Weights of a small GPT-style language model, trained from scratch on English Wikipedia.
Size: width 128, 2 heads of 64.
Each number is 500 + 50 x the weight over its row's rms, rounded and kept within 0 to 999. Layers, rows and columns count from 0. Numbers have three digits each. The size before them is the row's rms in percent of the matrix's.

# down: layer 8 MLP down (transposed), 320x128, rms 0.103, rows 112-178, columns 0-63
# gate: layer 8 MLP gate, 320x128, rms 0.118, rows 113-179, columns 0-63
# up: layer 8 MLP up, 320x128, rms 0.107, rows 113-178, columns 0-63
down112 104:497454452536507512427504545462382510447451506501558522549512495527492496547540512592550375472506537551427488505502478458435514439461464547478503462441468512477508464573448451427500581564492490
gate113 087:480507526449509470497470578490494506458460445511472468464499430449529615547528529496506555534460407469493437493486557468574487475564419581420485468451518522499473557544487517596436508512570496
up113 088:570524422625423546547564524461522552559505475475513505520498531410575471539539444626520479520534477509518470586506431609460439536532517514471518514532531439604414479456513432590462552537528500
down113 088:527481528566585449457411550461475510438584545475568427473491443493395540498410464542458459455453594414446449525546547518446514573524408463498463476594503446477589442524512513461568420461574510
gate114 095:544502422480404523506496566428518538427553490459573544522538440499570486546478511479528506454518446503524505388431541556562578625467423513481496566488450471555555500511561467552462564440427522
up114 096:497456438480416492465519497601575492403447500424504586530505516479522522461492543477530463512472462505568516545530505452429554563407566549581464518542407464455543487496547485501532562604572462
down114 100:499639508547475498449577509453447447619505462504532435438514485554472506634504485567477554479388484541491425430469503494517503480488495553388527516506511584499494528505544529424416471444460507
gate115 101:501490510500427542507508514456559556455514477467533464437561509402505460583474447552604490369430589514491509444570578513442552580522506538550524495533429590537559406499449491409461525357462537
up115 107:450507484589417577545499504449521506661473408496481489467485498530472447495525454436529414432539452453466563466465476500508575564466440466436538503503491524467538452471435429511543549500448571
down115 102:511466518490530480435538426577489525527548570601553572445467522489424500494474517450496530530683455532425551432483473475531490430584478510583515473475433436457501523559511532556404484561494456
gate116 092:497511532469528495490384488528435580465410501423529553457505479436615481503451439480524465454514523517463416493599640509553455546461534454441508487522555533541520487582552483495479475551558532
up116 099:526455444474522546405496561464525462455488572465397494399458604489449507515482468493562441580469434452466495505467544520397588488501491585541464479475487572512478457574505472497577555536488494
down116 103:495504419454425548405457523509485529428464552346420526478449540571488510629550497432461455504581486516607511616527581491503534483483493566451499498502509491493517520577542456471586473496503546
gate117 088:591483503487530522521506534450475520574516468552442462436573448431500523492478470476456475487471593519465458494491496520495416462533523472523514457412479489547435552511525486519477450483551490
up117 087:468563416597496542519422464479401539595444493479475448533451502448474512476548499546527474513529434511417503530487457552530459532520504413576506462445521464419453537505505538440505445565485653
down117 091:534461483462487448459477519535497504564520467556481520492594427543568548484475556511434503501559549550480441474487451408446449455514453494496495499566466511493549548469583522433497491487529392
gate118 097:516412590403379418472436527601450559556581536446509445510536517446513470568539533559624489484451593522449540523424495504479491538451501407485580485413526449487540476475457479504521431523495578
up118 094:487508615537483598531447442561501465520460455524435493486460601555439436512564483552493458441548501492468491590475512518477513487527452459586493493444544442490484474507515469486437534549530455
down118 099:513480504519532510387486438477504542426551446538433455564481450622502493364507554489560506481529458502465497501546495481526486466423475575559510515576515499460503444498535482522502484470596417
gate119 107:429519472509434428489468453575506536509563571531550484364482493452521506526437520379538550493495527449555501424538521487453479500527506425468540537454509551519542494536536456583490378501547529
up119 098:477521480522540572548444528452504498531537402568526516457523489506410481513549439525519416489456443545376538446439448521480553506427534414579519471475462479510528540483476486461440458460585511
down119 098:537399468513443409409533581521380535529513535466486477516454552442570557477463523431452525550413514502534596542544590452492460480510472524481491483527493532525490551515473432586565536521450500
gate120 101:496436431423474597535548484431528532461538498553474569504533544475557482460445408460512501472430525399548526473571481471508453499468487391463543530483483596552458481484457503592555520462555545
up120 105:456506554441465518532442464417560503461549426486393414393510510474418552504485487478403509490498496470497538510408511456575534505560513487488465534526411490508508369442501469445584461509492531
down120 108:527628640587476466478535554488461492589471537403467558486476572559586416527500529538450588546503509577468555506522433515553458493483458561487496514357492488508533548522524524544430591508543481
gate121 091:551552458350498544482473443520542491552505529516536453391432499514549535528523431494462499591454556605543435435511537560502573513383557519523474474548525521444475513474529490522552495495576542
up121 095:438489478450444470570557522443531460421480480590606549517570482486577513510497550508482501413474486512492462515522549466497476527493492533403414536521513387548498539474507513598502539473492486
down121 099:505447579615494568559508577478493507420486468480489578543523533441610534496523452527561497478476519461468477581492502537512457458609534466489646555486461471541495488462470546518577414426479445
gate122 096:511501541495479431574519445476472456526496577564418535389516397511530622432521458464437480495495536486469542511464517483505485507547368593484475489637549477553473503529543500498513455442529507
up122 106:483350459418509412509543505393457549469478457583365553569432393459404501442400470500498481528524601472510474475501486464430413479580577491511539522445501433510540494503532523571489564519523558
down122 108:482571484445491600526499445555446401526499548418516412440491662479515474559573514566486557494435441487530496452528471453590447597500427468471578424446415552531470499568464520447484437481511482
gate123 104:575412481427542553506420565532434472445543475521475387391511470448499478546435453466501503573419429507469519454531547546396551462516544556479478500484443417493463422472437505616492407501447541
up123 098:558503473461552582552430475525452517536459495491447454471488465422470489495483487454511521558497420539486470468492608489451589513470539560556484454561412434479455533456367467484418488558481473
down123 095:556514475513529500488398523545505485462445488435419522575435465444479483489437570372495502495558404497523559505508515602467441454462495518494498448542510451437576498460453552514492603554531518
gate124 117:414506541531476491426461444489471577445563513537501476498485559471501459583453430487534552514493508541391462494456513485475444451506539402538445521504522605562492585484488558528519447445599521
up124 109:501478522399508571514535416578439498595551494465450488524432526446466505459493516460476540421543444389469465530466543489455457521482506498527458466418488578445481406534503468514481522560425561
down124 110:453448539483614527532454493462513432459542501476441483487500422526454591468429497454454444481432546530487579505455522477506495553577480475514566486539507440524543578533479385552486542459514538
gate125 097:521484472536409456480483465542497480547576426457451358452521508549483504510435490431552475405490542553474504529417441386498427518582415419470439547437524482505549545521455562489377461464462556
up125 092:480521527429456510461479473498423581493479566442540541630487472415491415627614485507505475545378476514583454443502481559501542516469533512497511497519506504531451519441545420515569493528438442
down125 096:511529517500432460483500423632564500549549393469494432419474472488469504573483507494578562338483469544486548496442429478551482481546452403506458589496546468494589532463447597506414488384453597
gate126 102:491459459453562480446570480469446385463526523512593435466530456437516551546547538470572480487443490447617513551503521401541443521553468517557410539434516444609495469507449465445420419490543514
up126 100:480498448534522465542483518485575440371494509417564490553454532534524483452558580451414508585559472509501530500437561491439531535508475613449495526510523549597492468562490494363460518561520469
down126 099:528500436512499434491541443436545466572466587514429543529519484504420531506552539461503456560557503445498548432459535502496536566609565474580493403462519475480523426468582544431466507574489513
gate127 098:508434482426381591544430430553516512539512593465404491474451460455467412551535444531505582454470567556504501540442554526568363488511503420456504407536500501551555500446498429408536557400521580
up127 102:435452534499507513470553483506427396451569469397501483482475516463583476570452493453545488473471466402611417497536499516526488449472537562554438573505562541541501509633573520511476415539550423
down127 103:407433399502468508500508490462482453501468575430490513518539432547392494521484421499371522418625491518591483579489499556450537515481487488541430525519533542503484425465607484506511439550429473
gate128 110:453467514466405515399581521572557517429559512408565490497616506471612416526498491442586464505489606489538490491492496457525413482418475491445431472472446464523534511412347489440529540524576545
up128 101:522461519472549538493517544426416572452593506460540485490566581480417558446470482403460556588533482549541505583413421530604497591486535533526622466535508524451516476577578522580543516510484496
down128 099:477467503521450388505543489463497534504441555531593577520548587438522557489584506485470532541436525497389446478541563484474528493553543481498559593568538566564545489462479561524467444571427508
gate129 104:522499377500501502423459446515512429531464569558542563476579491437514441486502563464556424503423491515422523531503475422481589512537582433481388520496433600509564442521484578481445559525474490
up129 106:491471463545454598472439494502522508523571557511510591501452517473481548543501558570466452511472454412519589421524419533549520483542499489591414478531515503494587472544414512595530530552474588
down129 101:467479530529456555525529527576414512515539531541478460508460477586516478526441476463462564502559505490471546488482553528478437520455481619442598628565607501540391518475504534487560426489520458
gate130 105:504439405434497537456425490508416539481494559475543441497472481455547579518524445462564398417536517505490465497525498500472449490441489491486438584445481525583506418439520491489511495476384543
up130 113:538476528412396447450434561638537514514487507496514500484547607465604570505594544573517540503495472475517548439531506494506514561504497453467399531471432505540468492567578471575555523460429522
down130 107:497460537466449432465446629499472492471413519406616528529504536535543520435544544468543584484662455511509505499483489528468407509490529492501477515520473487485432491483564395514577562401538547
gate131 102:455564531428405520436533432457576556514624491515550521525574568525556480541489561441491453562400498545608541427525479533602433459568457534431480491499553429450429523469498463436529543502570524
up131 103:526483472538543549529515659514428461478489563561477478549559480414424565392476500554526497429546564436424488572458634539447499578468436545490500433511498417489537458533490511528512485528409508
down131 093:457507435613588508450515525509526492524514468549604542469471518547523500605567460495476475492424455481562536482542485437560473488530514485465494516564442504520540471620434413469514454461480577
gate132 095:455447470443595531528483382415492477433528477477531456400529593493405521570487411472516399555482420492519466523536452447463481475470525519434554478444548556526515457526598580568476507532586545
up132 097:518633514465581513510512546518434495538468486590527539464478478589505516378525451535506537438509502465534510485522447439438503631540462381597524511499485508521506556506494556415492495424454499
down132 096:434533515504514593506516530559504541503471456482550436441477420571469517550566499529494536541529509550449532418498472448515486596566494506446438514542522429482504515563461513497493378411450452
gate133 100:559462476467552484492528505487438524482560482522536458515522378407489516512510601450493473499535554458586507461392449494449501460510462512571528469419504539441555566521457423547500442582520529
up133 096:506476496507547524523534532457463451462453498640517500452494503475421578440531509516390562508608598422527507514508462427456530449495474512472492446511528554515564482545471437463514565524570474
down133 105:509513484538590465445474530439627517570519468508395523495429530494510446503479537491494462488512543531460488442588504510592601552488486510456492485526474495514517482470508570443460366433541508
gate134 106:494506434438484553506580446492529495545447525399558553530492448446605433515426413535482419494449424509536483488488524502523487445324512470527459524539471500509527447402427455531568443524451556
up134 107:501523534505514555578518483583607518516437541444518514506457539428565471508486434593614524500556480514440432527575506538475560517411551492559504471581475514475564417482535505434554555479449533
down134 097:536387498473512428453467492587515514528516544525493450553580588498515614487560537466541512545654549533547476484481626488506454607674517502543524445433474533471504585517514473455451501479550481
gate135 097:466575500511498522482454514524467532413533455393476403477537461547418501579627450457381492572461432467493572499467521527502534572494468499549511505427423459480501403460390490464542480387518484
up135 104:478615512496463537547544398584535511555552487487489446531428551426526462464487426421538475479504599525473511466505517453444445539647522426567574409516497569461574477485456487517494500522492550
down135 106:441537484533539485494478595538465539477498493529416502493535476519514423473538530467423530377365495472472477469543524427531535429447504428439524559481560616581528454555464556497482515519628573
gate136 093:461525525458506503448490471552517609513461523500502414524399457438523426535469536411496485538474442518583482509550610513427463508567448389465488540459506494574510494434388524460565477485485537
up136 101:486594497525427583537488542536581566494546458486534509506480487568508469502503466539541519533555535498503506333538420445469462517506548554567453474555420561441497580478434494516444522520468486
down136 102:449555471474445550481393473543497469566499430416503482540425371540524399529453502501495393462411437546512532455528532508482433500442483469536348480488546561454485500552470485510478433514552481
gate137 096:495473456465436488521553445539505553545394463541514530502484478538523439528498616464472496419461501535522503543491547534358458464430487489548430481484427447569428503547453558536501465525499518
up137 097:546558488488496477595456443387579574458573554550548403561518557598513501509451484471448499447464500478481543489579442506584433487460443559512615433458564511378548476494428483500477571534475564
down137 099:390554509543569471513504448549554518511586562544535458490511491496446533459486367529474459445614575613528476412509510471542524547446520472515428446506516514505562511430335542556512501503452532
gate138 097:516468412496500477524448513445501379474468487534464491423494443475428476586478351485486480470502520475593478516500452453553431566606505486448578479527572503527470484487514564524479517471481547
up138 093:505488514468497518434493463376530451505452498523512495493371493457459464474508422533369472508474464547552460534567517582528455619487491494505480528479612541482572589498523525593525463487496471
down138 095:503486473571489535487467521526524562527503489449490463563525543473517461574552424465640503547441468454433457412504446545464486516509560499496576482520509424556387466498367440442503500406495539
gate139 103:605579515502452513393599464500461521561496493546557404531546469501504463395511482465469397544471510534531459518485513444541396483504540430566557479527492498417530598386414631515446465567440451
up139 089:490435563516507474534439481565475616449470552432462561617519521431490393504504550511551490455521491552434425506493474537447399565540441553543483470488445511439443509533538476516366557458544566
down139 092:457496531505484496500514549517436555524516618437539507514582552517520427504546530486493435569563530540558579554502488548492561493474493484439533576483451607521524396500505422484526521506468533
gate140 092:524497473448445452456603468499482531455522519534470432427569526393481538491457441462457481502506528448545539481451455506567552470564417466462397529482602417501415532492553625547617530527469540
up140 099:466457373461451524522509419508486426597546557548506543464435523469437492513449443414539415462499529529454507452533459572501536546459535447426472467527549525508477415531551472528438409491439590
down140 101:432513607492551466512439573547577524532399435534468523494486589543533523489529548569545610524485522480499550462484599405529478466393493403495498480478452578508593502572443514499513554493515443
gate141 114:482471526507482576540590539513451515551511508519541544404515568464450427488544506440611517613504534518504577551486401464456534504484442405511515576442423460517529572430396499506555498467483508
up141 104:497492403571434551486489504605558413382450489440514522425430557472429452504419536497552554493560475405550559489509473523492578602534436484518575537457485558554559550527549452490507485540479542
down141 094:519561521474579496459422594513507507534506532476526463498478492501526453511486477460443549456556549512467473443473538518622464480494516519536516464456523510439543554508595461384506539509522500
gate142 083:440456534476490541374493552495463513560530454485492506486527422415537499530402524511582431501415446502509521551541540524509526357569518441526447468537525524553529541396516537541569533473480541
up142 080:447476483509477554479467612500516502537356510444540534511482450527427606419486435522511486541503507465481568534446480555503554448450528440534546467566442511509512548471593579471482494555433495
down142 087:517497517540458536487546476449472491530416374403382561543405389452508568468502509542523449452562437489525565475525533559511525463516504525504555405496513468440512548494540502489453493514530508
gate143 098:489464464496463521505498578565524508454513480421485456524487555385539519502441470561406473456489472440501457487500524459403468490490588497543548615494474550557546476552495533389561570513498512
up143 101:578674475532530497443497480472456477493506520519539558561495485460575457509587449545456522540496527464514477619544465451388495465503461492569465506492507514505449518550539440632414514527556473
down143 101:551491529526422486545518546469494427553600419392451514342552583447492469470487456586450540407491538488571551420510496508490493462472500497524531548450539503453439475551503473441429515444466462
gate144 110:493453506478495564487449478451504558452602561507555479398509498393445551606536526497589595519502544453405518457416549499505513593570523490535532541469422501524530477446438513456516419488457488
up144 105:450444521534550578574394555447537452506492536543478509473529571463526424536567481559544504544548440501517469456357543589519507642521468437415559558534516499539459510533399556472518496512485409
down144 109:425459522446537584425565450459553493484468553638448493557530511565541403501533463530500528496643500519510556535521534459504545481584506563546518513499499536481434580468545605415507481542470516
gate145 105:500474477436431451544481494528517440533576488442533496442441471447528482498439587503514510439456572463521482565391518531372489614458560484514474496516477454421519405527435543538553476404523535
up145 101:486539548555462482560462466446606481479548462470476471536538483578610536411434446493481493635474513537614447489510455523490480466522491523495579485496450529476470506485431587452507454448536426
down145 103:520418481444468499493548440442518557587479539412508527469502517512530549549541543464516426524505551497444487435504523481497484473592530563533455504538462446482525438464529494507455506584511557
gate146 092:448509488531432523611482486423500495485530496481559465490526427488527463560416519443452449464518466461598367504500477440420470562423520406552469666536501569475501514430498513496488545572511436
up146 092:551510481465354565507461532445507515443501482455453506545450499478518513557471572464526485516490517462424439405492560510432478509393584570499477459569484453510463456476415526466509509473430378
down146 088:530445474474488534545469540557425515528565530578534523435488484536422556540583545452526471453669523467539520505501517503513541370453373500567447497512583519513502494552526536518439476548502453
gate147 095:489454533472510603476540510496453517456527404498448521580507449476453460501516434419442442539436419553553517473540475428522407488517420437536461536426479445526508506485556515490523471509542488
up147 098:495506578559463557531538434503478482411570456508532554545582488533580540442517520413433479528513529561559550543553483505410467506453456464517530576539482439490534515564535457476440443466545500
down147 093:554465455550581467480535502511519507512542557478547482488446483516370538444500549512544478495618460466559495548377488604499502552601461469430522489534552488574435518550497489440486421520489558
gate148 103:477460549452476603500451369528504517568523605487419461516483564474535523584450465424452415426442474518495440569531470515427540490498487452491506567521563489474510566568573524494556486430528508
up148 105:544459361532487473611565590491486585436576421541556574469556490465544547451444489529439536445485506551575510512484472498506482402530463465485501455518506471559425483485515479549504513539448591
down148 105:459546562504454525478486528486481454458448520534591563451503494444607569501530564492520495469483515522550502464453490449489514541411473474449468449520532439565393466551480455516389469477521597
gate149 111:503507580454528549448553484460506488517466537406517411445450431470587442539492497514486505451476441519464516430452588553541533580530499464574511548420417450589577408443388538533509461540505463
up149 105:559525580455483512531412471566528513457472442584472557478446484507498517540441433409454505511510480421388579482513534609492555414560577537495474524463531573473561486448426442535455448405427470
down149 108:469449505511578480483471537458533458594581525458542566476480544569520540419477504463576598481596529528519426544516451473435488452457514373525474548549574527488515496518539506523381489494497500
gate150 102:527464597469424580492460519509474457506474516481460576498419467449419535542505525490452503442428470563457525453449607505448450560506533418473556349532485512496537519460497518506515480474576561
up150 093:486466517487535498476548568566505494486514509535510598561543476501457480486430482474477464510532582500401621506455441451538494502528442464458530503438581408489456592517546427584475431603462520
down150 099:473527553444558499419561447561443495446556644492481513497509515453535461563491484561492456594507570526434573439481582516512454592536471505523577521423587457542548517428415560473516523500326538
gate151 098:458513523435478516518469495522486472508486482557615441366441456440528512391369501463528514447507505552556528502542394486498489502509514422455421539426520489566395461497575551621575422508497490
up151 090:386449491577445550466561501441517395533527443483471447583515459540478573470593408596467478575540474428515495458433530556492448454535471542530408562500429570516491466520461475482453566491498477
down151 093:608460494368469501464486401537498525376383555455545414420416461423496442445428530439557594474396492488551531494610467475418544483524518441486483502513463503563569532509541459535506470491449511
gate152 099:450446538461468541435592522484489444477612501474373478463430552539514519383440385465512462514437510518490524508543428472562480473434537504478626476436463489597453504509496448585504528559504523
up152 098:533490480489448482530508545463450501540485585513562485418478468524502543548551572525488523466498514527460542496496471554520501517576419589530458410524390422416561473526520551504531479441513514
down152 102:515434472502486469450453549511548495488475430480424505559479517616535530493495471561581504507395456403470520594577466451482481577405624472435572571477552538489440535443466498460540496549394475
gate153 099:488481432453510534548432446625454499604548517562487462499509456530455471440515477525528407382470535480455438456437494506478496492502486435577611435491562521465503555584499543487544449498525430
up153 097:508533511488460559442520441569504495471514433426434617496525557517541443461464511350401541487504491497578468488431614562474523483509508521517441503603603443506538505561475575445516476466526490
down153 098:531456512544540472575450537450479574462436588596513449539527463533421532463529471527558536443470529508501486414459428450481485514458457523492454511512501510505527401467480347524439495479594592
gate154 112:445488414442498460515438464518501487539517470534527468480519478471535566445465554513505513529465570449506421467470469553416533555489483435419543447520478532432600577511459538518533481320481554
up154 104:537459475569475567513594535507563471429536497497497542564490519446522449486487521484571491532531444563565519630483509475518514565512407537529624608421405469544522615498472509529466539585487466
down154 106:472480511493453526403494543596526499494543518531475503472522444452533469443423510494535401404430561541505559400497510593478491518505504530476476401539569450487409518469498421508552552479569439
gate155 090:445460478515438478517485458549453619509506572599457522527417502509516369499514546503473590503458396536553531388371535474417421511574486422571496511500496447526551513434469476504454531581452603
up155 090:530542519501524581389593525495449461480452469441518489556563494423567575584513531425560460474420549506511508503506475560522437468482471480567494515445454495566463501456435526556526454541555434
down155 094:544625378520443540541492524475545486528568493493463566493443537479501491540502476536557527454438466506537572364477537574496529566491447411603512409495509454566507572438526411516494426573456492
gate156 095:482423550400514546483467465458473457560437406552455494458577556459400502475452475520522489396474540548364409509459464481449523502541470479484397517549500500497494501477622486568494537441517502
up156 097:511513539516435481551522483483588413478478524551481407556520515476552499451528572402450526423549497492537484522583504526491516477572502477512447472510607486481493519510496503552506636537502456
down156 099:479476391443566581415558486545443493503469551552508485469442467504522484530519458528435575502548465440503549498475552542451580536478484485478481451541495492462468424583519559498537441458405522
gate157 101:487519473495497453630529553430477477540553511475429461530536513422481491482379505592430500502503445452498469445560517537477463470445495588484494495478508515488566549450485463469530572506479488
up157 098:438517546440561577423455498534624461474497586515501446481492480523543500462433515397483396575472444527508564516548459411552419573565399421392456529441545479424424471450468429459476458525359512
down157 092:547419466565461491418539424489513549412564477449522502462538475411468446484615470622537476515460453472572527496589450543406540501509463542485475540538499506481552611495475476504405433503552465
gate158 140:521413474473539506501536520497452555411506539442511420401428420461490500572396446425482531462487525486527537490460494569409570585503533524440482545476542509544515508443405513479560529466481547
up158 114:589419604430476521539483442522491449575511601529439504480417544473424457467514513490573534469438427485488500486515534471582520440470597471529542517530497568446440434451571424568504502557517478
down158 114:474511441548460517481533460575397536442516527402474465480496471536545505559481518501474556505417438496418519370511510509514503409488405569455496487443518440528478471569509609550546434411486535
gate159 102:527518476414486553442495581524424554507526488478496463478514532549568510479439481450475460521498532518551494623455542448585503544475462389476518478414464566477498534533564543502498502447531508
up159 094:511497450498439509470456580464543551479521385420528498411475495566579458489431509427449486450565468478545530502502525487566477444505472494601456557413517579447533532530482405452560447400526407
down159 092:506550599583590537543447518434462541506506564427585518479499496592503530452455549518483548560581451440512484523542547497532539543547533525485470479575594498536629360494551500487393490522493460
gate160 097:494499467475444555582449617527434428438523516571467405495515526439501565506488564497557452415497554545497489504476504535517541536485462492335485410520477487531540477519495601519519496495553401
up160 097:490506506489606432458507449450475463517460604453456456550457426515448476616548571534471428483452438558502500522549456516494463536455610459476588477478497515674460522567525460434452426467538555
down160 097:531502509481517558535552527508481604493457456522457488446557526611543576497502581495511536479434537499483536465608477511550513551440490512493464493563401451452503474588508490454424521563515464
gate161 095:490532520512473554424436530494490586436350529527458536548491484468537432672459464491476524485425512517522480559481503522481523606487494534486546609481546539531455543470482560601492486568564528
up161 101:441472554459532467526440467507556471439525427459527541585516475559526437496384491527483502522462479532604426541501450518416512468433478515482457504513578564464456463352452562566440479480512521
down161 098:475495552440452510598508583543567454591635396500460451499487429493445504508534479525505532495464484521561467475531500498522472413438506481453431464534482512444476497420502553578435556492520535
gate162 092:560499580469499489448473440480431458444535463462457534626438449442474531531513479558557517631498469587586513485594488444409449551565441486491379469546513526475456459478450548574539412545535496
up162 096:430526530485404572532539476508517518459465470591487593551586606544478491446468448464492523477445463463488530445475492494488489376461550548478453554451471419513446457567484432588452488490429460
down162 095:500581500481603543441553371554577562461471455540513419521592488510475433490537478479496490477442461470387417541464641474493546481470453594670506548472527483535564516517524443480494551517525564
gate163 101:517451540535530487516477570600533505473555482483549531483617497522532502439476528425589451483497610518578527591373484522428543497543535511396464535525490529562522451413561486549548464554490523
up163 097:468527474502521481537423515446532582540526532469589472474578574507543564430510601444556500427497496465551450524467579557513525471509499485521514480447478556517498488535469482412530412528487500
down163 090:527489447497554579477490477539444523431541491475443478453451509479553417470536486433442557427654489503459452512575431484491406498460530516466503482540533519538462518504498488449504511446529516
gate164 105:445560489549442499436551477636457469505517477403517451481387496505481530468516503369513540480482469472549565464494468559462481479550522484487477554381516460526496566413428507467477524423518528
up164 101:504585490406565480534486462437525581443574536534512590469515451513547552572508482440514581528503601534511620511428427420602540491479551518496465418475516448512485438449520436565547460473428412
down164 103:574447560541507480509475511567447491479561532493495489534518509464535457573537536470561525503482543489476407514456505459572517475554413511563447404493472538467452511475521505572400438407537432
gate165 091:556443476556549521504527475527513440449524506472519458563570542500598459563575442555555507500485563528545543511458411512591478386478566538382553527465449538539466542391480520471591501545519513
up165 097:506511457476430545490444601564548515578461415477446457536448561446428570498533542516499590398555479484414483538538549576452444529516498502509450346500476526480537474493512463451444451489502504
down165 098:496572543422528578560473493560585484475591559459498475462495449478479532612565435484444532409449495562402561538460499495605559540471539455519464372432448421413582436590553410513437584504472450
gate166 086:483405486441427463498463471462455490541447581502492450453525599482569569483527511520481534534478603562537494545451435512620461532548548420439533484392499459473477498444526510460584523528529529
up166 092:446519592539477488504494506499483507510525421374471494513466511440432444500422502535437513540544503528404489524370489504494516507432558552554579491428497464528563476494473514539405526564426510
down166 094:450477472493540563467507472540579496385389578599487564489471447528494577509457528428490553432419463491539536483639563465409482476441394485435475500551490568480454494534471467502527431481511535
gate167 098:540459498504428525502557527418529483497555536521534364440547569420490508555492497556501526588466522514471429428510455539537593452449525573484443570535491390571542519427466625594593522573491538
up167 103:567475487511544509491540460438530557463498633533466502503456501482641481400547562525550575572409624513464504547456474492448566474519457556544497566443486423474404549596481554547514443512464584
down167 101:488540501525606538546559494502517470480525502506542349496463490547444461549542480463498571498546496549469543431497503498408525546456470526483623618567396529547525450512392478499548412474556497
gate168 100:556441514439524510540471526520509589474508549642581462486489496577637468455455522486466407542460486493522540499557494535524510488481502438384468552389509435449503419553435497523500487413526507
up168 098:435411474499489452483532524434509410482536568563535472577512444530554562629486594539392502444523455550407513478476507490538448587606441554538476402487585491441513482475501576501440507454488534
down168 100:495438561514530493557444411527421500423474425456567507430553499441459514489509462438466615531587470545501480540489531424469489523498548528516519497547502474538524519544493516463535512518603524
gate169 099:494484431429477583455533483623470499548499525522421504561519468436433488521508512480598524519424454545527423498515478433512506490475432514522512481460596502530503511497535501445535435375557449
up169 096:561474502499510523546515549474455532564538468503448524462539431545515452522544387393429509539539585505525526406368505511388455494606555480556551447443502521426540463452439487497498461469469444
down169 098:449485524519443493486483487495560546529493504447585452414391544496500540570511420477475493474441502553545537436488472559499553520464558392547482499578347510456451521514491454511549439481428418
gate170 108:482510379364488442509483504557501554392555531387457502527560390470494594493506474536480526473434583474524490464453448577447520564492502489486536551560521515442528464525375452509524445472527479
up170 100:555465603534576539512553478535528465501458507550518442455476581515450555532553473502412543500507502433503546540457501424641550520523460483424503485491538494441424531498511510554425512462479568
down170 101:434486463449404427430465555456473488498486472472407396641550510511571556470472480474559541533483569623477595459516503510530504498493462567469471446486531421536499463515546530566640439427533471
gate171 111:487547562497545485484507511499471629470561460474537509441497412497601511534541494522499413516433573404478456538473510501531584526449491481439589515527482513530515469590377448529511563353487568
up171 103:502466483463487463562496443526600482543492461493489488462496390518591483411405539487506498500550477457500540449448530476520497449509476455471511464416543456550492550503466462529533522558545496
down171 106:453532550565489561423443549480417416485536479494551461495565598542439493535518480537469553494484545605563569477492507489466562435515544518453375557473413607470516454472575575433468536508460416
gate172 101:378435466445448553521446511482506442448507500550511441497498482485532608521527454474515506524522559483547533436485520474599513572441503402508459493505462490524514512512526505569578496409563467
up172 101:540404536411563532515497484460468554537516540566553447412480440409469451495563484508468542458474547521468508460435483568545619468482548541448485507531492590557468479442480515549530516556495484
down172 100:470564598558502515462504555525539456512498475532545479489499516506483449542615409521520520463493435588530469491476484416563421514406518517469455562514477589477385521614534493545550535462460562
gate173 103:389521514455516560438462436581520445518488484506564398549464482518590422501470458579515481533482544509552452452469452578529489477519490468564473466435467520486545437449537466560545455526456578
up173 102:539522496498539489490556433499535488508483492477507500500458550487495546574424423459502493557552493477505419488458478548580451462466585580473615432536443468439444501452426467592503512535560515
down173 102:559442545432478501504474524470486605428601494499452518469436462493375601466528542489574577494578535425425534514525600461582461509538560545561642459568485493514502454453410503538451530520528453
gate174 104:533443519450391464480492544528538410541485473514560529463626464437495573494464499494489586484451486494470405555428447506567481425530443529466427464530426517474496509580507525496522517561500503
up174 091:450504592380459408447461552481496453609480455510507509515545547594531550440475494442479521517474567524468447507481467540517453463463467477548479444448383498480493550447504546481495413552394479
down174 079:461465515521488605541542499471548522404508460520495460560443538513519445487515501555576435465579512489462509478575562438493537525504522527495566590517479593532530448475491486499477486499604610
gate175 100:470410506477472501404506482537474423497448594550504436474490551427547451483528463447507550416469504567486504481459576529431444504546475480540565467493461563567404435433460541536488479501496478
up175 093:504485524518504532401484482516585440413379522535458559490582548464511445524548450521511546466527550475518514489455539530530512535545527540570554521550412501595489461507542577605462585445496418
down175 101:552612517557546427481471505424499476464446466497492606546509502451449446572533517525501530491634508469448490598519579508560494585505569530558498490416406528504521496461493500460478559562504463
gate176 089:486538450528537471522533453430498469489537540520532458516488541453518479516507498494519491427458547467571517483418550439465466529406593426505479521507398506474479535529515506533441438485594476
up176 095:470559447518513479461512508581464533451487413540574385549390442485496493495550541469532485560453402558554513575538475544401458488524443593453460497586456475540581561449545431455508566500414545
down176 094:480602486549566502467466453508519411501495533502493543522516493467538499441498455497543523565528603511607421450402518540495481517478540516484521483540443507486429544489478418456465592539574451
gate177 100:470486506535465472445524560495473474472582509488490450507515450503516493445518475444474351522454504340592486506478451518458518446514574544547554476454552424465553496402493487544482519550582509
up177 105:513492541443412561533490503539507496520525539491478525460510527510514536494385500477591543433505491616504580431637478463499572461575566443446499543459459521531480513572495464419504437489453528
down177 103:480548510508545507510516483542561464499535496442561443565451523523540480491519439475504540531470441502561433439439443534449546450486396487414505492462509492496513408493491543524500442491447561
gate178 093:530493534449497480338496441542563567498474539408491516593497477442547499575361484509518520486416431492497510431470576510512495579527485536491481525504538494490511410483413509523498509484585543
up178 087:536537434576515534548496542474538445607540499467494379369466534548486503413513531419470506543518494526519539478524440507412478390501405473494476492531463541476539456554502391578494458563471445
down178 092:520568536493463455464490413539463562454503499428449430528488450440481451528496491417468471493444561509554504502542503493415453494423506535501452547469551575529499534588510487503488468497515447
gate179 104:535487466486478528532540582559531536399576429430446469412552490481495463521491516468537454543445557453483453488467599559541483469411524565368537473496497556475556451448477502485520559584478417